{"n_kv_head": 3, "activation": "swiglu", "norm_eps": 1e-05, "positions": "rope", "rope_fraction": 1.0, "attn_scale": 0.177, "init": "uniform", "init_std_qkv": 0.139, "init_std_down": 0.0}
Each number is 500 + 50 x the weight over its row's rms, rounded and kept within 0 to 999. Layers, rows and columns count from 0. Numbers have three digits each. The size before them is the row's rms in percent of the matrix's.

# layer 6 MLP gate, 512x96, rms 0.165, rows 154-176, columns 0-95
093:523479543451484568476459450510451568370501470498551572563574469459511483491438587583538603523483468525532497522491465591494504534437458489463504524565450512499506480435491558581520555491422504453549569495479453486319448493549480544531457524506526456540503559493609498509457502447598574492
099:638561567475444466439552462515452524544553514480509488507494533521542511533482504418523514425491509434519564432518482526495555419471487457486502531549453469611512523552609505570541549439489534510470471558424475476557531546566437480526499564554502509390438447530460561574471499372400488434
107:529467428507437456396464563379449476409552506457541510462565522510530509461485511471473431478585423490497513493466598543477485474506543478440553484482529387476542546460426507482445522506530490528548479544454484433562536554436515427614484465498538483572486629562439512499392516475557544545
089:587574434480535465531576554589424470461505489539575450514535555529446487522540536481524535463552417571490469574455454501420426502457425479401523494578463468472553524487488445442512524592511482540502523413506556497557459542575451459439499535521510557510461478465523515520628496455580386564
102:568417553533428473430515452506466462481502455428485530544417593517545496470510489475518416519438542511602488577516436428552542467442386486442573532530391435473561497510543541449423508454446546504428495511420524505498517528433520623494442500515448464476500457463471465490403536557507439541
092:538495552439483546559409521531448592475543454548533423467508429518427478438543477519509493442453510488514439397526500547469558443438541542447432468511508503510502452481497556480499464554512530517460480511564551434485520567434473444434618454408646483502520482456452455521618480542614498518
103:468546548502503436638422558481469566500457479481537461505479516487488521477545515454502471471527530500438527609496484492494460462497543491476575472473451430537558463514471498539510568506583582488558614510411561591573428564546434544447507533590606473490515526458579611474435512567485517453
097:444520520524469486456497493609537450456438468441493486477536487548498525600444473505536466450494498496337499512435496465448549498413528559478455525450359451453467430487541564505465567501493540398529516504485499541482497604489551426472470530505520461396502530594574597431493427505477473499
083:464452509629521603527419523435512488459504438526495480507529496527502629407576521446536501479467470491462342499508417444582505522526532532451520416507477462530448498527539529601511498547498531561468484495484517396516475457577580436517521490532516505463438465533415494494514448590456514425
108:568504497456514457490535476484590456460488566621557541566442508493499396454483520522488469516572528512502553514563446516453517437427536472499561442492516430456542558462526545525472569525462519427502516407481449544489496429584627468423552498515570457542469466548466611502590424442565467540
091:458530490401527548495510495537492505457569454561541638497502554502444520512495437514489348589535448483539509537419531600565531565445432472440451568490545474521612472478460493406477465528595538487498419529537512511470453557423476551464507496474451557422500532525522525477456539477519575548
100:482457496429453470551451438406553511519539494461483568434521419437554477499529570605496574492486484505520479459410433521438545448418525490447368423548579531472481559547577426528416578482519485469542492482534478510464491524549513483501443558410461408488481518545529410510511491572487439448
100:432515452523467457535586565536427483456433550489515542487513452504468483496431452546520505417559518529461498454405488492525496422533580499522523457604574476549521483510502481460470478385481624566564401533492462366486500547527453490411522471493489446412492468479509396506517517554465491597
082:533531534425414539549466566502544487489411398501525523442443546454545461563488493515513485578626418556489530482446523551492530458578452472490475593485411506559572488436424515496486505442480517531530544545478581561386495462498499428495508543481475461536445572525464359554525515531449543473
101:501482563542557478507577523552507391449645448487474534492482476543499471480510422488579503397474538497510548413536447459548493433484565423484439473485534480505489522439441510503485519443411537481412470538478556533471528511503525568485355411502519395488445615435486530506508543443504470487
092:574535458532523437537551500484458504469454521484478644514457541495507519433514479560518569513582485496549498468496493580638512527516501563484507553493568456523481462460513414483445449627524616576446452458502525560438421529500506556453554547485548536496454529423465472462396484474588540449
109:460526390436492571515436532541425591474488441409482529483546562585542511539594517523511536423481418516509436469448528413509506555484512429508533603443526471410523513488514505573555470432470561524505526445546502442471595494474494469514501497446451477600554507479456448460480447610442575511
107:447531449432431467476553536465391454567465590496534482598490495582497475484519468519452531445562445567547540504567510488384442448503545450476364490559464499536476483494483506530470408508461542482548479490506554393503606526421483506510447578566393516515453485527589518485502529454479516544
109:416520501548515460528499554435495589472550410486500434540578547516505511501475522450515530476543488468493539509544392541597498485476497417488415490463548495578573481516648542418538496487395466511460465543478454541451406569513463474373581518496522462518524425446427522547554532539531503475
112:487570386446471436550460551440507501508454524554516486571581485524590374506543435528493503411478485523485510520593562530471514422553479550501499462502484495434447543432487482537542514486481413436466479603461555480574585478491515561539505588508442535456561603539539567567459514479579499535
080:617454402571523447480577470526531488526503469455512576455547496526596522569580404525537477444482427415494505589496433501590487517610417503485500534476428377565493496505557442534537503498483474584579531459484431416469565529444484494518521494569455501464465550480500507489503470452501551529
081:487422563479529582494439590539541414368555537487498528517532536544492552463468460549515520535519411496564505447402532573460502507400497546461546511534459502477494462461486585548469472502448541447492415456441579414481489463490551427608498469473484459399451404505534522515543516559507519423
110:529501524623541535539495460557622564480558505524486404572435428444492532469543510488499529527523489423573500546597531533507589423544472451517500442529455482406574514450614583524428487489463533520470539567537513473544510495495483430506431480518524404517555502509448518547548545514554385481
# layer 6 MLP up, 512x96, rms 0.159, rows 154-176, columns 0-95
101:493596494495548420475533515502486479557443524558445506363475496439479518532471508437437406381500507446434484460546448489430445435419474578523522433493483513562538522528528479487448527543548445457536576419457415463588500557526462527541578459478546549474495428453588414540528551498523465467
102:544439542549500335563465440569528490374524503538516487485530523491598549509421483438529493476539488495578475451613524446530429454525441492544518459506494538524455480437506451494484529449465475571533481526511590448543539486543431482383483572549519590447491586586495496524566483498470476540
096:523544609546549548451461416532519476522551407450441536505572662460561475561483514560540495403582465553454514435513487550469548428510510518460438477478526447537450524515524473498578554486505483495430473559429491464606539485504495468604458484528505482522505599496432476526436484488553594484
097:641483459501549512471555457580442538517507544570580542545447517473539490522502546473501604493559442527551465477491538601552479531561530494517509524479569485423464517495448468524444494616421474575469446441476504537559611445556495471410553539518530513444547460466480440535567513461442387497
104:449417561467487570515460563455479523536456466604479571432520496459571489481478414517491537537558512469559551469505542450596532502435593549439538520477460576531476488540519527504481629517512543545552521550500437580414486496562413452530535459485516549458526601551584412425493492496537553443
103:504553553517534458463403463536533556521536484440500440442519513542549404455507509405509504460466464475476549422546569423446440434465453491547533477408483525477515512495484528432450457486499535495493422543455430522363497458517567455370554454551535437532538637496480487547500454542593494514
101:643548480549493438477453538473468434493483535497426491582475495527497561542500528465531553468546440513445527480361566540548444491558563498587556502514453516500417484561534490481484540557555484526524543502417578530582559553456489592454457459511418491493630556497466549483512519537573489423
097:495535482517531484581459449494499459535514621552485492477496450499485529462563561477594503447616513433515580516543490514519496539553529549416454442489481542525487553514538526491474450553461543560487514550565444389375488551374558542506450579427438507514600491452436395493472542490490508481
094:533447493548519463493479566536495482492484550533473463468430460583501470511508470551540516425522598451496521523513454448496410501467490621505542611586489524491487651449481516454507403416500523517560507496568493512504513415495500495498406575551477470484630507480440592429510482442567443458
099:509549470562556507442502469471486515505533430447559487583506421491522443512549518501515585560594465364566534447475569521490365524512564523504570504543535527530549610488482529526467570520419479449596535501537559572573528574486491515523521482475543380481437534510434450472562526499544541489
103:600490551444531517602501470527579540461499512480516458522508456496570523543589515417424485400472423495460502424475518386585479431474519427531505555564532496430545469524555407527539413441429488573513517455565548544493539488508466492612490446543515482450453467544438491496490527572447565537
097:452547436369607498497409512496493479471458429515479536521400488559420507482535554482465530503461543484524550501588500409479546556486533468470608506466449510406516404422502555467616548497424409450490469441520487463479439457509444469513492503420451497581479499536495537510591463490475549484
106:492488437408492540555555506518386417507554455560514443532521469511536516488472499501442554491490423487514535494591391609450477507478415487528492563529432456406437555505444457476556481502454553510498559556614463419523568515480548452485438555573419468444453539460465451581551448516527506481
107:416490456459537469399611500439501440557544539459467504524494436441461478449514493566515392410423457461582558500459475531429482501521591469543479495458519486532471485511453494476516413495536406554485430519560511463601545514480506598456531489575480459460501484648533461485514471526500504599
098:487502490473533479515493490593580415498473454482573520423509437595472485593454420498521462523452508556445500505534503477480449529512631390426481452573521421511483484435467564492486492447430458479467451524501474469560483485490469528514473390620539465498467516396495495505553637489498469574
098:417522469555433502467412507529542540578502539597513554503536456509433461574550574501538505507456502500520495563564571473477586512546533602594464576387435521502523532518467475546469449548492566474454434537448516442494491494475535529492465540481512549511424512514453575498596609424548463393
103:488510608557577453508506556521435451537519532596518451400540498446548613510557620512579514536487522406502505524569508489496501538474532492434478555513555522490560534487520504557513560555416462499421475509565534471473478554469593495541497444432532541479558493564550488595533509480506384407
105:582489530586513531543532518571527445625537429512592514517416519538472483453534488468452487492430547563523489489551600488593438446446483621517581493532556494459481528512481553512491494382427570480510450579498510490492449563479499548590488480478509480514552496597567492514519473494455404577
101:509506486441466525558512509463451480452492485444582553475548444489441475600513580465545555572411508446534413506613538542585565446555518544507426533474554576428432454503500506483536539557471593521529516588517505488581511460531525570587439552543521556481481542512527512567511484571563485611
106:422498543521480523395482473523494431456455546455430541488514519590457478461447579524584567520543505517497601443453391464496553501515470468485507507522382516535550503604526535643514448491563523538533469407479468463448488516539488530447469428514565516474468426476454473598579481515438445529
081:387529538536440584548492578421482553485537458545558501468423527461517510498424541434556474520551440549461514470496496495532508499520501612492447564533489448481450440411488488495541453531535525396505525616595571483533527517509507468546475469559544449462408491662559567503502562504517496518
109:500482451512523512499488505579510488546578443469528451461590540440522519473468469517517495501447485552518622536415451516526526510499570441495509558591515472441526508467476543525439486517490483434522527508501527510509585510544500457489436513490439450377427365564632564551629468537485600553
105:532531532479512626527582490443460528562527583550524556395441506496532593477614480516578471482411491534534487536586492550551488505495465559506425527489466458478434534499537431456534534451439461427457560557629425518432533507452455486499463462600564490560492528473511526499530501496483457594
# layer 6 MLP down (transposed), 512x96, rms 0.135, rows 154-175, columns 0-95
083:461503445549476362489479457426481581482483489507481455398461512436403456451572448431522449500435523467555481492544490445556575547456598498537446407520501487437557499565600417551522483491572466524471417449508533467557498468533435469460471472596491484513521500515449533453516493395473442549
101:583521523511523407519485524519592468508602613545509524453517462485477486541526465515572454478558511415491521509476457434496488586533544482585422434499506471571541538478582506489495379488491479526508568544474471383568497389560523550417562501423470499397513478524581477508519486534476530428
105:492526476567531634464413468459560518481491552391451452494553571446561539508445466531422422477529493486548476470483473462474564493531565460438466540518506560462533509406506561488547598542522436592554461547460541480511507578514473461532549473559624464548468463428530474525437427529460444433
096:535495541497503512600550539419483426476552559536475503492476527495570537556462519431525421421468482531493401554423546405455464513580495544535429413578551441497520536433507572458599462568519523515457510553458423461520515540539416534494584499481485505426562472607529537447479517577518476441
102:477436462524552536491439556537550531557528438445473569483625477425533516505466370460444544423506473516447480452465605503565417546455428514539415512527569511546429473525496531510503556496518436510516546451553507506420467592556499395475475451537498525526534581555471547507433441520586525536
103:467514476475438449494548457503517501523545565481492509538466581489558620529397522650559507519545530586504456565566514479462485444490508482486545491594456443395417389526444523569502559519514531424449531473530548538478443448505525519510508525452572509499486509432556594589574460501495482438
093:551541453523512480568489470574464495569605464500516457531487597541503449510488498468561593437583491526459590614494495460452495534488456546425480484546416417527458460436515601508492442515410584517446581472534468534450583508532518501498507517464618503514532477507512587521517604487491587503
099:470512523509551500482472435521562495574440511503529471426583539499496465560409510425569591523566566522468501478487515555477548528469456552485520465543481561548410521469539494508497571470482407420473463520434589490532434555482512565514410507620598641535482516488532433565536495498433462439
090:480495578561513406483458478464527531522396554457487488416433477450505503472529548511498390515486470472509511480532482553521559492572505466491515439512503650493533461566440461535495421526474471492516519543467507483552549454581437504373461458546450459577541491502444433497562420469423389602
108:499514481501521477449486472456479499428511465434528432516521460533409480517570445464587572548539439453490499402502437478460471561530442598520570586542478565412558483480494377457554402425579485498544438500546450488536604479542406551533559563457554470480511532458572532466483548513506544501
101:419485481450587511532487502446529467435514488598549522548496560463489526578456401409472461583516471559502542487584476488463515577532589534486487463482523515490540525435474462529498509521559378437498450476519410538496537479527501491657440443563582473526420528603507502428465511550529514457
103:534541463518529476503551539548469526552560516508555408511453475504404577429466547454511526508490518465586588537602550489471467561445452533524564509471397497505523384553536494532543503598504504579518480433500513637583593518469518484414557507526578446522547514563516519454565531448462531516
104:549555533515454469460550568545481565510474531527499509478552590428440449457388508493467502474526564543410522397489463496497488420525501505541583430422441400507460526511471560495428541521428581485469418552534454445434445554448550540431448448508456516471557528488483422407465467580535453530
085:474477519506557444515507492452441567516527518544495474420532458590451497457555530417482476533413536440487493499553586569442597518502519390491571480496511583435576489564628389458494450519529450491474530455535528496548541529519621488515505504591489426514450554495521493551483504499490398584
090:509475481423478622502472531440486503492526520473520445504508542554488520447599450518488436484517502494451522489323549640441532451489392537491441524451409539471473507480491497460513520549446530463446546567489433496547511476582474559512559565513537537450518563404461569468395504506490464547
094:447527532510521457471584567514479539437501446393521456476471456394516522403510503467577554482482569503561459449489560558490523473420537500428517528512542495508392508547440465491519484450561492500568519442575536513588501592451416504474461513587421541594590452520546541531466411486436536537
104:487535506503565462575523514532500418532478489534480550427489508518550425527535471467445494502572442429577463480369484435549609644568536440482545577411552480471559411479566541562457478471420535433487536508533521497507482410553497441525484471427495516507501469475421472436488557461455551502
103:544454494466472506527504490338572507566489552480487418536590392531467531440524575593427512433529500511447571508452489542427443593507565471481417508532519437532503560478450383468551448539435508559512526468481520448481520525526522555490501501570502562540509542469470452479478442583552419452
101:491590531469532482601478553462521528495452516510608420426513508582443517539534611506488623458527430563466537533589415468511520467496509443555475480410487505488458538582429505464473492480426534519499497465548450431458577509525521637544505446452530501480548610530500522534503477541425495520
103:453513435493451481479413530408487543470497580454492506484447445536532461462343527540485566563595521418515554499507574466522517471586504418553563527510535517507509495599482527540511365556480493492498419450475522480435504558451479494572474501546480460487415431592463581499564476506494571484
083:518502487573549395502504402512490488545459557511417465525486500418528508493512526450579499489443519478496437526571519478391564452533471419508559501473558559442490522468509486430459489496479409508469539409489516567571429509554577491517509473549496463655534438367431428474538481526478507565
088:518480568417456558504433565520485497469477557509469527562550522506481512448516526464466521578465491502529402464528430483483428539449437565527427640528465468514492524426413518568602555508438530506497454520551455460408509466485422504517548580466557484544459527487473454434539541543506618378